config = dict(
    num_key_value_heads=5,
    head_dim=64,
    norm='rmsnorm',
    norm_place='pre',
    tie_word_embeddings=False,
    parallel_block=False,
    init_std_down=0.0446,
    learning_rate=0.0101,
    batch_tokens=65536,
    max_seq_len=256,
)
Each number is 128 + 32 x the weight over the matrix's rms, rounded and kept within 0 to 255. Layers, rows and columns count from 0. Numbers have three digits each.

# layer 7 attention output (transposed), 320x320, rms 0.0388, rows 118-160, columns 0-63
105158131099119117146114107115129142144158163135134091097165102136074153120107150107084122113110129158116104113149180120082118106101146133145114151163130108091102164103089117116153087128109147
076131120138091142173091140164084110120105113152162150057091124136117125181122164130103178086101156110133177044157146065116139161084136153072118115107180100115137151117154100108137092123113133
116121153106104155115149124149164123131127152145085111122161098167093144121147114141104147122160091129150066114135124158147111118124123145137122151101157152112143118096085184126121165129122154
151055108093126086075143130132093135093164154160098156116139161079124131138113139099142064182162102208081110160124158129087123124087129103115126123179130128143080103073135129098167153089137144
147138093158130119128103086164107155081161086152152108158117130152111123126129121137120125111127093162143131143109123108136203147091122101130140144108108093097123121113125147096139114142149135
159097127159132153086150169154106168126141105163130130145140100122130126149103115149123112200101119151096134104087127140147132154169133114102104131156160145118128139150153109117129130122136132
194081134162132078101165135137138110167147152063162102162163117137148145100106119133135170118126134211104088144121121088149093094120121096105131097129107119082110133109136129111104109105186135
116112120151117117141125124107081105161106096104131138113103055118104113103140107159180072147159093122086131146081097131147154140101178126078197100167110164105132189115132123095135110084148204
116166142145124154157148122128173164149131118109114123125139105111143164116118141132129126061183127134125069162158193154131130146116154115109121138143081139151133076097149143103119160086204079
108146131109134129093122058098110143143117119102096138137131068125148104127147090120143142147146088145126132124127127197167132087097120127140131143172115115142099072127119061173103096092138096
142111197148141109137134141117129140121113112102112068095134120166159074087134145083147061130102095150080149127147127108078117111088165113143146119129118202122153133115108164167149157122183087
136143104101148093165072123159128122122157089117101106165124132081132137143140127161090109104170105079116117140095139161169091105145146174156070160188126157112057171143148137091131120142173100
154132150109074032194086206160110096133154143122129141138157161142151154143162121150084192113074189119062127159154115117091121124161152170084136112128078135103118076086093116119121120157122093
095124110112134118096109168108089121129170157153154187092153106079136115085187102120122114102109091101156119146096094137094166095125151147114175115107144100121158158148107126114142149068153070
111118096123143149110093165144061143121107175116119121150099163150112166125153172133156136114111155126122127134167107138129094104144074155125125144074191161141082098094176110131090138179073111
146120158093154094051140079131100100153159140066108095151121149120137118155109113146102070138139097143135172096146095140167156153133134138140118158143106112207141166144135162110094131137102064
110116106147114173126136087111096080131089158106152133108149178132102140095075123146139116125110185139127079086132205212134086069159071144135142154113208124131130103133093172115121137147112155
129156156093173167035083095095106132153160138120111166139156151178089078137186103104118145140132089154068129154199129121159119110071094156109139149174114135092189168144098124092100135127203152
175150157108129153125124120101078144152141135147180114116113082116152105117134083122099211100130156074075130148106126125073098097145106144123121158136156106121050170127173102151166089135118186
173129220142076116152150205150119177119106121148124119135131100102110137112083167124127094185144090140076110126196109108096092118139162092094104102095140127122101175123112122059139143139112107
097160164087115167121103150126156077135083105137128123081141144136126117133102111121113162124090157139150142137144133136148107134132111120113113100150110147134158100117064102192141123115178146
117136103106124156090134161120115099147129132129147111110147166060141135177161126105142118102137092154119157154135043132199181158145171150148145147130079123135140159079104161128137141085051178
112121143147093125137082128078133095118100111118155126150112091140173109100082106116180139094097109132110108162119167068105139143131176086123098111103147126169137172148120087105093141139126102
091143103156132104165088134095076175130096126128148163108143151153128107091121104139084122127084148144142084135120165125127088081143060150168118121141166142143136126126150082123129109132141099
081138098070105095088108144183086145053094090119170069146136086072172121146106140116120088138146093108106114126119111114097120195160161131092115126163111131131116093161059122114127083096146169
114134145162126176120087135120091095071133155122167176101103160151147147118045091108117188079156114146095173165101116139118093154120172142141132059114127092152089098144115138127102147099169085
081129166150131130105107151170105125112094092169133124159212102102132147122125131114113144137119096056102160165124059137148184127148116130140123106130102096167155188146110156089115117172101145
066153107114126151113147160142119127152115070099135147164150131091149129108161118103097110178135153119102104149090121126158071125097148164142102141147063089114157130178122145110162154118122098
117174109117081129119141120110118141164172110162147176121140125098110155119142087118146131086154105146113128106091178085135106125156139144093109111132149170109176135116127098170174153072174160
094094158169113130148164168115127061130142188095110102106181105107112093140121144179164145114107134123120144125127153099114129085142118133110139090120145169148163112151104149124111184147136082
148095114104125120096122120150138132071177186088082121112127148102137100108145147083134165101120132120136102145113125112112128134117106149160138097089092119121095172117095148167164108142171157
136139102117118109139151135151127153116140139136104156139141151152163117113129187129138144128148131136113038163180166113127076139110168141071160127174128130143150126069102121108106085145098140
136106182156107094061208159135080124119150115155162102179110138132075125145092111069115175151129130142151088134124114153113173076106157140032092159085176115144096187080069121150150105131099152
161127124147163123119185150129122168134087140133136157144233187169152111104137130192159094121128150127088135103156103187135095151175126113146137160217177113145108148083175116143072141147127112
116197129067109100128100107154128150126149086176149119101101119190095129156108082111069192126148145176162133112131171139200140174076168151133154076132139094111118126125109143133092105126131145
123106185140140152132175139077096130112174142154099123128140168080126129087082145147141142123133154160114075102167068098103186071086133132091137087134141179126126147102133163151098093150126150
152152171115177120136185195173124156147163180127104098107141204124095071162136149161145169091123145145113117126111128188085069124127135161074070118199140145103102141115127164182170123111179147
133106107104173093125148096124175156095116145166139201127148138115127128074175155103164158116139096081124132095068058156174119139108109182087118104107108100107091087169130140130105133145127101
126138136108152120106117171103103108140088181167106124083065152101130086168092088183069104076122091102160145110110149102152130136168125129053142108103110127142150179171133114160117119088104136
141155104154111123146162145144117154127167128142140167111137105174134119136129127098185147096193129120163094080115131074089113091107156118060099149139112085162159136128124146136128158158170106
138102117121132127126096089180112083119095203120150113106125087112126100126143082120137110115129130112147140144121107103111144101102106112158111117140173084089148090125124152149126126079161147
137118088148067043152157191110152163146092152100166128068131112150117188135141130117119100125132156119131125114055139122084086120116135124069122133067165113161117157135073128120147132092126159
141159139095113125152128124157120136136091116123125178100173138116140137136113102161114109148080193190097146040196167119163134133187121141140125103133114150075102141151141126098033186150144079
# layer 7 attention value, 320x320, rms 0.0312, rows 119-161, columns 0-63
117139148177140070113176106097085162050107147105159134137114120118179126099127118134090086147141172183125185123046114180097111104145126052146101152113102175180147146170151094114111146162066095
103125093152170151114104112131160136152141138123143112139164167120123086090126138103103164136110144177136129101135096185164130123115116123097084143155085131118112124139119168157113172090162133
160155134038108130168122178250082091145152138159131137127125103159124134154110170117088120142105106161135159126159116094059089135151132117166163127115076118161173060137072092126118084113169122
087078137129128162100113097122124097096136141047142153115103154151101152118106131104156195073163129087098096170144115160080116106165106119130100090171130136087139111090149112143113097122106100
076102115151147137123134099131150075131138118086172120139196160124150085087150093139151112088150113157172190147133122089112128143106162117149153100127099132150085097165109107169139217137148123
127131072160137176142158145148161110104103127109133147061131112158167157110159191121168181133146172104109161123203125176097100128112113165117196155128133102136075105144163157134154088173143102
091154142112181141100150144104149102097182143124133076157145120091116148148181124104104122035151151112111176105169144124117114133129154163155095167124141044165142115064133118137117152170112110
155160095111168047143094146067139075125126134098123088148105134085091095154071141167093135136151104146141106107147081100154149112160122123115079186134120110138145144139093169162179083160115120
198116141130145086126112137096102133162108133103147130133098121147122153172121151129154134064145129128120120125184101081097151167097135087139082151077147107129191155120129189095124142117122107
117146096103107132125146115152151173123129153150151163148092109098117163151188082134100105111184060131112145133175040178119130097138167099071125081117118129122122167169191140125126090091142131
103134127135127165168124148089094212121162123092113107140128169125177103117092155124090102132114107144164121095159127104092150111111187087127132130092114144145160102190122137200124164153173098
127138164198176134102109143170153177083139169151104086090087119158110093126171111091122138131119141112076144121078040173102073095100106109176131181125094096179081102131158151159118134177068124
134120179187166106134117126173111109117154130127126145129155183151111161111144086113114123110141115117139107079176150139119118170077090121114136105120071131166121137103168123162107126093065113
151109093144084145138167133156168136132150140106093158129146149132085184139098151158180127156075115123132147100171119130149151113191136165139109097120071163155124178091192163159096149174124151
114126116146121104149154134124121098100136147140183135125139127182132106122141102059089173077143119151155145174142151115142113135118136119132111099139174151138113120090115110156074202145119082
171139126123125152107143114111090136108170164135086109147151094111145131142112135142196101158109142131127131165175138087107135153139098167127161160127156104132109140146094113129096101090148137
086123136159109084148126086124095098129107098159134183140091164164101074165100113080186208219173136092120168090108152138087142094195152113083106136111151110174150126113124125140116152164148119
159159158144138209175144147134096153074103175110108176128133163119144145137105118101166087152161117156101167103117140133120144153144106159100140140141115090115080159083159194150186121123088178
136110112135134157089159132125102147127164093096122105143154161104146166151101117095109128115137148139124165112151118109113137151093140127126165161123131124130098165127122109136135110110092128
116163165129145054105120095140201168163141081131099144088145125130071098076106082156138128171154184116098162173107131154131105164113058100075102119115167080157112106177132110158165054150127140
100101098137117172134115156160146148169132205150144140144146103154159144097129124141116144104126122106173134145159104073116118113122161079185124113169119139082146053141114167173119149185187111
075128125097131090143144154090121123085149143167174133131171126110131145138115083101167106119127135102183121074155143139146143158121115151159080129104095204142164074174126112156135115112103037
127177156147091040119119144136147162149133095105131131113130158140119162101222143108223140115134155166132123151144112123105106125103133088096115088104115105143099149104134121153094168122076180
029156112144120115132160141084046099115122096183109076148099142101133106094116155165101144150124130148075128113144110142158157168077144143114099189115158122119164146104074135125151189127079146
124113117111144127141100127143137119112150094136088129078156162104156148101143126143164171100089119103110164099090104146221085117137151153191070112183091086136119095164153135137085178157131073
129120103148079162140144162099104152127153100141120135073091152152143104137139110145153141182134146173175094144078175108107134098161135081151100087121180139168103106198070204098145107155103079
113101130126108143119108135122175099147154057148159061133127143032138132153123092154109070167132168105115115097161094131104156104107100181145088111152123154168075092152158088118064134169123110
116150094127079142096097192122113109170154084134154108149138168170111100123156073176156195110139140146141137117162160140090161084143134145128114140157122124154121146116157168151110167068133142
123128143157133138107117114155162098122140116187113119134146121153147096152093114069137137117136104114093163193110124137195115104152105095062144138104128082147159127143130168168132159151166134
098113134103153118147154081130109088123133142178118075116146154138124143162141101081137170152120092135106163147172121171138174159111109136109096126169078187112111148127091145149132074130144143
078125144142143094122174070097154131117178121155118118057168130116158139135083178157164112131200100076087080140097171123161116114151126137171187150099124159145152111141108101131100108080089165
153190093149129163103079139091122205083123077126151142147104194122175133148124123166135118170107172092133102131178111093162128166114127099148141111133190062114113118141132075161179132157088108
143160097102161088093166191118200180098075113138134108166171124110088226150154187136130121144133125103093132195124231149158059130077112123138107144099186074170168159096137136179140108147172150
156196101109134132190127129148138154138083150147153083108124146136131100101107152121170157131138175099158127109040118125160121114178175135166207074144207159117133115122153138076154095093124078
083121171072155163117145186164160148101134110197116146174096116153113150117118123124131106098146066104069144187133105128157114179143177131121105081088159084133092138101194106109156107135118073
118085112122115142154160096090115133120082164087112112147078133118155139145146157171155141111172110059137130151115181141111141146100136149121129135215169108125096150120173126161117164123161094
145137119136160129163080096096082128144163084114146119127092139102123152171172197099102161126141125165106099142147115102188104129075131161161090134058132103120155125111145181147114107084089128
102153146122138188102166138094119130156083177106107122101124044102145131127162094151116124111102108075112087133137126129113130128166096131100137123105097102138092168124173114161167117121136125
150103120175158083110158088135088118128147090130091137125114125137162098056163152151149111131119166117093084109213096107094122141126100112085107126140129086183108080133152109117130152115076122
158125165126162170143106083108054095109140142126151231078140129106114132110132105059123157208130126168139146125119161144107073126120075128163153089185129132115134116151155092149130142125161137
135147119115151099087137123134054134129151110138106130137145098127138115073118143157131097127118081086107133156144081103137115108052161141144144132126134109160155128154116155107110118127134079
107156146130130078118025141123077063137151066121151092131117143137134171167138104125176187134122158103193185083112148138084135163221094148055109156082130121084113160133150147130134181154135141
156115173101066110139144117165127145096099108125120125099104084136176174052159158152100140176087133134149154139100120143128132134102145103115133057137164128130158110185167151107179061137123133
# layer 7 attention query, 320x320, rms 0.0312, rows 128-191, columns 0-63
127070136128139168131167158070167078109100101159146143153102098159138124133139131144138150135089150094169051135142094166110102120133138112076105115143160125163110125097099100178148146137154167
138094114110105117131086114124143141141131151101120150126130113098099163108149165135157111140182131167129131138129169113098106165134129165105084131099133115107108093111117137178067104109122143
148151113086130114141112134153117127104127157121107083118141122124160152152152071083138054134131129125103116132103114132152197121106120102159124156125113145180080142110149128119172138166138111
065133106168222166133097154130181157149111155147119135131108078105120125146149117134122167095101134083193100119085154154156117116111128156061124097131107104158144115104124111115123127150139157
089140108132112137116057097147085192164176176135131093130134111140145144096155132122112116131159095192087135116075119138152166142136171107138092140161089126122145171109170126094109092162119161
115154121116169139130123099160138124134153157168098101148082136124090090066133137146133120108132095133135167083149135120128121124105139135130150112138121143110174134149092108102136128093151056
123169115149170124165114148152156181115117097159165138133113099175140127165112198175088198138127166132162139143146140081097102136126125117148145089173167150117138149101107136134090139122065163
113075126109128086112136056091140029140154103161106129113145088159114184133190125088138097185137087150145124126180113151189124124134168159042126116131097148121122109110130124126119089181158174
126136161178156119157128168093165070127115118107118131099125114101141140125100126144141170153062121154147107132153145092120092082118093159076141136095146166172128144185131108135100135176144058
121071136167115111109151129052096081121152120095098174127145172144104150152139123107136153144122147099116137170099110082108085167108115088136108141093146108105144121147099161128143121132136166
151096136122114147161141133140209107113139090134156141133138086163137148123144150068116061162123148111126084155155097141163098167164089145124083176129081166126118137052157107159155138160046119
152071144046120125107082144131158130117166123156202111129147074188155106106083116098157166098130111182078128160134097165127180120111161163109099118121151132152090147082176075177124133158196142
172101183110176107139147175120095117153138107166141122108139146072113115099113152092119145172158127222122094104118096118106137156098158121156121143132146159103205130089128088149086110144122182
137109099136152114104121104106154049146113096144111092101183176129084167176090123167080199145111120198146125107111135122125150091162112117136141077091138190130123135116203102092177112127134159
137109111143182121123130191140144200131167174094163146148169119152102133160099083129092116081097166105151064117110120111097115110104063099122121163141144129155150168139109098151102117174122129
135068113142149145148168121095093107138168110159136110114075115131149113146060103126119128123136122077128124101158103076145172106116123146070148146110159169168123148098129150153145105100138199
144126134090138167178136089133146118171095093102145187114100118091182115106195111112096172139103035116105106198190140104104126122117130133081146120129151159179158124122143104104156129102111140
181148153135082139164131139150056110140135059110086121089140095138110179144179188085170146145151199165161140141107179089138112137113137103116133102128112172117144080116111151129184150115152132
095168082120153085096133137137137162107115185075148139117170162152113124108132136140116113091139140145103147113114070198132151144135117098150130150158119072130122126141188112136077148115147110
119186121104128167170121141165141169110117123126111086123133125141168107140122124133094105095159093107130066141240132157132103159113155143133148167133102119101133164096152204150148134157136101
104121097166162130179163198083238154149134193078151204077145096159181178139170155123119110178147161222160153080090157091130168081231152193077141127149055232130127178163173107164103070174159103
117093106135125130108086125087146111122138120160103113138134126149153148126147145145158115160093071099106143147130121148105121148121138092153099086126153158106137177164096158133143128148102069
160083173173122161095098126123131091158131155125089129122175085130136145180132087120098153120045157126105117096083111125164146120113141156144081168109134142174116105138146065147155152096147091
091138137127156118158125161062104170083118144116062127126132166131111070103131137122165118158104161165056138102120186161133102169142086092110201105129115140047055164118104120128119098181140148
122107167150116145175158177095113124164116127149117110150166167155123073096151166132126113117097099094136153132078147103102122177106176123129150114143126133118105155088087123139134134156113110
115075124130100192100148157171155100157096066139101130144156105164147125100087215045159067144147128102159114102140092079149057194160117106121130134104111176135151145123135091095147095144111149
098080176138052108221106116098160110122119214133133176102086138132165150159097086180106091106153118138112113160121136123136164113179115067154122115173139124110150124136085054105087118085164114
110062084161096116088169121130151171130184118094155164074125152085076174140170095135123164092145115077137138078176135125160118191154148171174122163102058166097113124151070131160113148119115124
098119120104121096102110123122143114060130117079096082132102111136137098112110106070118150140187108132152152114123157169150115151144181110094111195135120093118110195175058198108073124133138116
158105089156144117113125119139146106118053131085160110178115083118114127188149083096141094064111134110150095183108149089079110103155154120139102129135133137172143123136135150140190104097172105
121123125076161155124094099162122142152159153133174145208146151168135129137112170093094096128114131083082177167109079129131145076169124108115150144133135093112134054095144135093111091209118111
156097133101160178121158125064103108105135125059095082151156119196165171127063135092101133156113185212102112129137153143068115079130155081096122190119092124145083148066130118099207163139125126
155098125171094074098134125125143126129120132091137121109152126120151144154100115090126145161180153144101139066110157167141144154115174141131136098143182106107131162127125146130154135096132141
081180113099096128060139109126060090102142127197190076097127175108089101092135154139157172109183120130101133096112178114149168201107124117152127151174100078141125133117093109104146153125116142
154178175097124156165134177080197102088114171103146120139095120147152172193108159106124097108158138090119123139153151086143168118128090148145137106137152135090135089121108110223147130083119141
143162115108102113154180119108092150181133132120136108149139073112133098085148149111079091117178122120124126158130089179154154151161114137103163119071163142129113143086171101122142128105131122
120110122108096157134121101154115159146106088116112191124146092182128158084125108055182081115100125100095117141132194093190070136156135155112156157083097112121197149082081141086125143153169160
134103107155143119129159123161122137128142143094105121091128131177131101110157101091162154130146120083154149138122128186193110135143165159145118188107141111106112151099146162168137072144114102
112103127147155109119142121129131118092153164131124127124188141057132136145143088181106137097141136151109128138098134137159149143104123149103087127135086170148102146141049140063138095081130104
158081137114110107163113117104101136172088111152136140122115093187060112118091143157162110142096164134130126101112082077057112105174145116130088117182097179150100102171123146089109102130115140
142081117134127179098192062163095159195163127078135115176131086117124117106116165163168137105150137140144184080158152115090185180118134163174123132119116168139130170144126155122154102114098124
132187094116115088073126080176156102111114157150129127172127125119169131183105099122210122087132098135184116103117097129144072103114150114132064136068143081110145155100067156105157072100151128
148116143186160160132140087154074135157130129145124147166134160112192131082105188119161162146106142111135177123187102116122153129118122066104129123065095091097108121149151153176078089153117150
118072099124150051111092111117140097094148122138207118122113131105133185095137147156104115173127089086103152150129139121095181158160159167084140138113137158099121037145115145117135125168196094
090117125159151116168157138096129117150154109105145153153152130124133103080185096149151100139127116128118107094152122048164160133071125112089148098077156134094147104176138084101150125067098166
102078142142152058158091156139096111130068069125134078126120162064126122180042192182097147101149159107130201169232114153118048159126109185124061049177066149137154124103165097209126157141126125
121159088065167161158118133115119070133128144140140160155153153150175214184144048137142113159144116126137163161123155142071106113156099107152129130154116116142139107143131188153178090119064126
076148098205145178126080145164112177153176179147082111138115077177130134108143094198151115129102167085172185141137179123153092104080187140131112118143150114122168119147120122082120120163174099
102085065097146143173149161113135094136090090108133139127099115207149153109119161120080092175166104157102169105126081102118100195094136120187092151151093091125153138157142064148078153125165070
136077110095107173101149174127135146108053130145152120166150107145148155111117125109065137115147109116118152117158099135142111128197086112131125197099139127091132130104136067086146100118161178
157102133131143170083138126073111089130095105118084141078076073107146098132141131170190093161112143187160151140149185083144098122131137141073127135117086104145184151148115178098112100143136125
150093169123096134187060173116073206147100133128153134196080136082191150174126124122168065097155152074144189176116130146103137146153150112116139148087146149181132127181147143084078177141178098
118135121093146161149133120155184167137125152102125158108152115194141114141112127184115123136081109142143140119181147083170111067070137108157193122145117121125083137126157127093176081144151152
152178155069137082099080166175132158111151174091166089156173125122105164156176146128156077096135103111149196121139129119089086159104148074169142162126113118138093106157109166132108153151157122
175110135139116143172130225191189157043118129131111126183183147110164128144126143101182066090094126130071099060109124114140103151126147087135118142154099125147173156097147110125114142165106104
096140152115147083121114129171097160117157147151107057085092070161184115090152116167132065194102148124092199095151173136101093075163127153145177200139159220146185121127099114088192132078121062
128143132203156143121121130171140065153124129110148125113173101085204075129152167113192054092102084120180138134132123165147132108131121185163097134092147150067076127108134121096112202154189169
172168112129171102143137187100117194134084170162141126089185129146115145129097112110164140065144152142061123106115142122060081082114148070078128077103134169155128127124145124181129124090164104
142109139112111090112114166130141165178161153058122068071126143174154135133100167139132129066133084156078118118095094065106136123147163149170110110156099172187097147181141166124175177167088092
147146129167091118104160131147145126172120114137149152145163071087086143168149134063105083153134104156149128112101155063071119183184100094115156186113058134121088144078130101175135078172100131
129137094139094075195131097160123160152137096150103154124168142124084153089155090182124099103166178226185112091142127108113100143168111099104153144177105136086083126106093143118139140106134094
101113098184099148094157118145136146130107136194113152131109147078134116115109130131120101134132111073112113108152177169116117073192136141153121163135093111128183103088188131065162138132124156
151130129129105146167159113164114083159161143105112113159067164169087127162131072184165140127142109084123134065183117180098136180090109132154134151141145122143139169156107143179140097125129129
134139148157137147159130114153195131217141126119160184147145139095151109082132161113133137101124088139077145115117092132110155123159136136125174101115114099108177103187163094124146102152127141
# layer 7 attention key, 320x320, rms 0.0312, rows 128-191, columns 0-63
114121111119143137143098111153130136065119108130143138098136115110105098143120084073147134116128153156142144129125111111168164144141114119120155120115109144106152103142128151136126155067099109
118135141147131133133139119138148171081096101130133131113119139121117141137144156140165125129124135133132134141123148141110112133138118161108142136144152134133135133144130121140073112117137104
123128140129158142118093174162113134141125182161154115122116108154160128124106192146118108124142106137093140144102118124086132139143147152133158103132164150108136104146135097109105082129127102
121119125132096075102089104113086090138137175153104118148146125093118126152100115101121134123150116127091125141115141087141164154097149124164106098101129130119160139108121136126183140115125123
144122120126145104121159109125176132141115083078111131099112129132162109149145117105098124149124174068120117100144144142142099121110122143080104134095135145138137130120086100156111161137130132
126117105142121138121114130114111094164151116086135154180145173170149150123108128099125132137117127116114128146162120123121092098130096156142120129130118117145089131132152102131136095137082125
148094127143114117114120124163088103127145151087101142154165156126138147099173145068129155176091152098142124125153150133097132122146095105105126146101149113133127145127115114142171131116181111
130167138136097140112151137144130160140148151130146127134109110117105100154119174193136142142128093108145117145096159106111119125154149117149139150118149131143134139095134134115116092177125153
115131119105106129145132102091121126079126145116138111169149161138089157126148106132140151139145140105160130151094158110137130133127129114178104122139107140135091106113104123094176114096132164
128128134136135131148088149113135142087131121175124146105145117095141144099152157113178141121105134141142148115122128129136107114127111104133127139126135138096178115184104124129095146118162107
113160101146116149137153119140102119140127119130139142131166164130139155125155099139117120108165146160154140113134126119116079112152107115108133159130134083129129097147113141099187114097128133
122111122156100126142144145171124147140145114089115088154139146165146111167138190114162098166163107127089116101114139164148142151114153145132107144136107120136178110100108114166123105129095118
148128086157131135108143115114128145124117124136118117107163100173111157125162171137120100107150105085118116139108136118134081135105137121160115133130124105123131135117151173123146160125065112
132133110134115070088132163162101168131149142120147183134110139124128085119122152129118151144122116156110144120134132171100116149134170112102150113159152152111186127115108138066101147141182119
145142159107087141132138116114141105127135096141122123136134125122136116116147121135145172155089159107184115160135134143129146108162146101103114136133121134137150115166104132128121091132162141
133139114141140122092105115114108105111137138102111121133137144103123118119176100121154180131150159121094136114119143102155109148133145151153148143145108189112154069166112139111123177165191125
144111141132149144134117131134167188135102134127129112135114136155161128116132115177126135127136083085164149134090151088120171135142123118120152132143146099147126145106131115114100145085117129
136122090126120129146097119134142122109139099125164117114102124098120118150107130103126104112120111128122107118153130085127147109097136123090112093106134125137152147117120162119128125108128098
113172143129101091154085106106140147149106102175107188157140119133118136073116135166107109124157099103125167122108162109093142134151146111117177143143142116129137112113106129085080154143147145
141142119157129155143088124121118104093130151124107125123095133139149110115156131108153138115114100139144137123148122147077140082161111058103134131105138107108137103150126129120158107135123123
165148162133097099103122110130147186160193157058110107122130103128110179151126123139113146137125139112172112111118108132148076111182097119153127144098144127188150104121154149102107140190097103
163084111129147103180150161132104119137177161125109090120120137113139087097089161111115130128137094161118139116133111113116108078126123119152125162139126141128140152167111136114134104168147082
132145116154133096140141114136139127105154097115123136111130125106117140124127128113132163131127145173125142097134133150133067120125133150140090124177088118097133128133154154152089121144160132
130096116144155172116190161081140135141127161138171127104122129138133142120119098101102137137134158128137105130094133144110124147118128124055121171102132109128121177095116120121134117168121122
128111121116124120125103122118135076096134132114118139141182140181140143139142090140107103104127124178120080156102166149113116142119117140103129126122122153138157125120110119112163143106176145
144185144125130115082106154080158130135113135131081102148122115069126150138149138122103091145141170133141124114090164108102151134057106140151162137142148111132130122116135131191102146138110104
127121161121119161164118092147105146151116172128151134106123134122125145126089126143147135145128145109137128089108141090150140072131183103120163132106101112118133128101125118118156068122132137
151134151151148134148127141098161096110107130095133099127179113122138109082081096103099138118096180162129074126120096146143117101154127111113164113144142106167113156157105125134116174046116124
124118136122126112126106102115157151098100135141120088136110128128118099114128114155129133118121093107149145157137136175148144135114156126111124116144124141088091120094109094088132144118128115
098131140102136127115116149098129089155099146099153153122123133139149134155119159146140071097169107141099117114158143086168095144112138134125174144118146138129128153115120098130124120118098137
107137131147103150134148143143120141147125142133150135110091146114129160094143148142116130112167136146075097123141120158143154121129147155132102142140113133089113156146130092142157175089104071
129094160111090182128094136108125162174155157168136144089121188113110114163102138103099142153149122134088134151087098123139106095133099183124112127094160198114097098059096090146123129110158146
112146175101099109153078121138165141142113151124128134126150111050110161142097099144120123112124128062084118144121115145118103122118145112160149169128109096072158121155107141117130134141114092
132136160098188168142093151133133128103131111127118134103138136119160135102129146117123118113128117153132129151114098115119114119138107147142128113159143155134125131155101078118093142121134139
143113116171123108141142159122128105144113107147166147112126091104125129146101181127152118132137139149117135075116115116136092099126091158118137136085142109170122109137144153129107161099141121
099126149118121124128135118112115165129130144127086102155092133157137133124114166165154113128134115138139124127182136129135128094100111158155137176130132136125134118138147102130117102161143136
140129156125132125135136160115183156140147134132122141129088100133115182146149155132092123115077150078100072135173128161128144172134152162142137134120109122097104099175138110134128117128101151
091143082143148111135098107124098119124174141135130104079147093118168118141153092104088131137151128123133119125122114140138100095086129167096121116099150162123102136124106100119125167120091170
165148137126133191146109092074142203120107143139130143124152111130136142086146134080129151122132127098143126078114168122156164137121143123122150120122147141116145122099100150100104129133122127
146112115115107167144149135143164138111144099149140126136151140163087140121165127181131105163127133124156117139124129148173116137124132142146158095125099096114164170106190136118106135123093151
147143102093142127130099105130158143119125123132107113123108113140126118100156121174195131139149147136135101128131125068192112159115120097090104118148158115149142147145093121134149154154170120
090130126091130120110124138146152170111154125109116123165082151118121098092121148114140123124119093133133142111166054158125102095153107141132126078149105091150131119184133099123160144102105127
168133099080135099139112133178137139135148126108120110159116175145134091114101100148119132150138129143103140151122100130148126125135149111091129104152167132111118120128123100138116141112092110
134147134084133118166097105108122125149131165122121136137179123165147126096163142145127154134154147145158144099139138119104130148125101106142121130184157168097150103147152162148140142128079145
125140123123079130094125072137150167131148125109132096157134119102148131136097115125177117120104120122104152159114131131103125129129125136153130133117139116114126157170140084135122114141124150
127144129102096139146119143148124134142090120110138109097109126136150108164160133094176144098190156156126141117119135118157159140106077098101146149101125102136144162113150146083092131121104100
184154097130083124145137069132138060143079141145116133136113122117135146065148113156189131135103182084093127111119187120138177123087160096095157087104147100127097125087130113149115157115086156
133109106069130088121143150113135120148145067118111152099081156139155181104148162143149101139169168127102121122150077108124126144129132127086158116168159147126147121119109131139090109088105125
108094103140112153106147118102107163128126157098142167114116160128106125124121166106085111121137144135098097135090183139132083084127133167068134105134117082160116142160146152120148101139067111
135121156126103180142125125130087127124174084152082138144106077094136113135124139137142104089135142147091149158138152156112148159093118129125150140147131150137092150070168129136078113103136117
157123159109182106123101121102183124105122127135114139164136160142156139144145135075099126156106107166131145122119089139126139111145127111124198128120124107096129152101154100140180107156120132
069100138115164106134122160087109053118140159108091128127135107119092173200082131089120130175136044079090161080103097197118151176142125115120107104060127125131104136104128104181144148128162139
085136156134110097129130102138120111139121175101092107098099118125120120151141093064084156093131115142152132158156099212108119138098146094100099087130121091096151105138103152149120127137174093
120129131144111124116137105120134118115117131116150128119092120133101126090109108156136128154135118179162138107132116132137164094151078125148112125109132118135106130138184102151108134121151182
100126153151124103128154122147148161112149153182140143141092100081152134131084145069154148144127169175132130137117171154126109139136110091141117157158154105141148128176142162136143154091177122
138101087142130135119169163142177142120120166158121091127104150124154117143087168187131149117132078159138140133111173143126159105129125121117085147119126166164134079136137136158114090154128111
114123140130133137055092147142143101090118090110151087115099118114122108098134147161134179143137149133147130114152129120154121207099138128100153190124154162120093158110127153107131178157138156
108123134142131143158132149119136188153146149098095125128151103180149203111094129103144109153097127137088128140092170100152106143120120110149153134128116113073117062140131179091089170131095126
139092150175161126159125174148137091107105174158112138162148122122118133215140194118084142155086153099151159098154132102076122176129177117132147162057146093124130148172142161218193079126139151
138127121117123165089131146143161141119121116133135139124146093114124109108150130146125186121101130147116169104121111138126119138099131087098083126125106100097096071130122171130164113146141132
145102103120129155117151109144117101116085101142136146100140148137094147135131091153117101124116150093152127110119132152114127119146119154159144113148119148147128062132070109119127157123157145
118158140120117097153137098129149158133136147098133110132130128139115085154150089133111154105148115200135107146146153176156185149136113125142093136134122106152121116127113176145073142102106123
116116169093153149097115124140145106148102112169113106114124098145142108168098167118148145105115160148149118137090104149093107138144150095144144121126143101146101123146118159167170106154115143
115149143105113132167104119102095164124092145141162139139164120078137130165165105131176141126091173154139154099136146151180143198084134066115154121136149112147110159177084086112094116095097119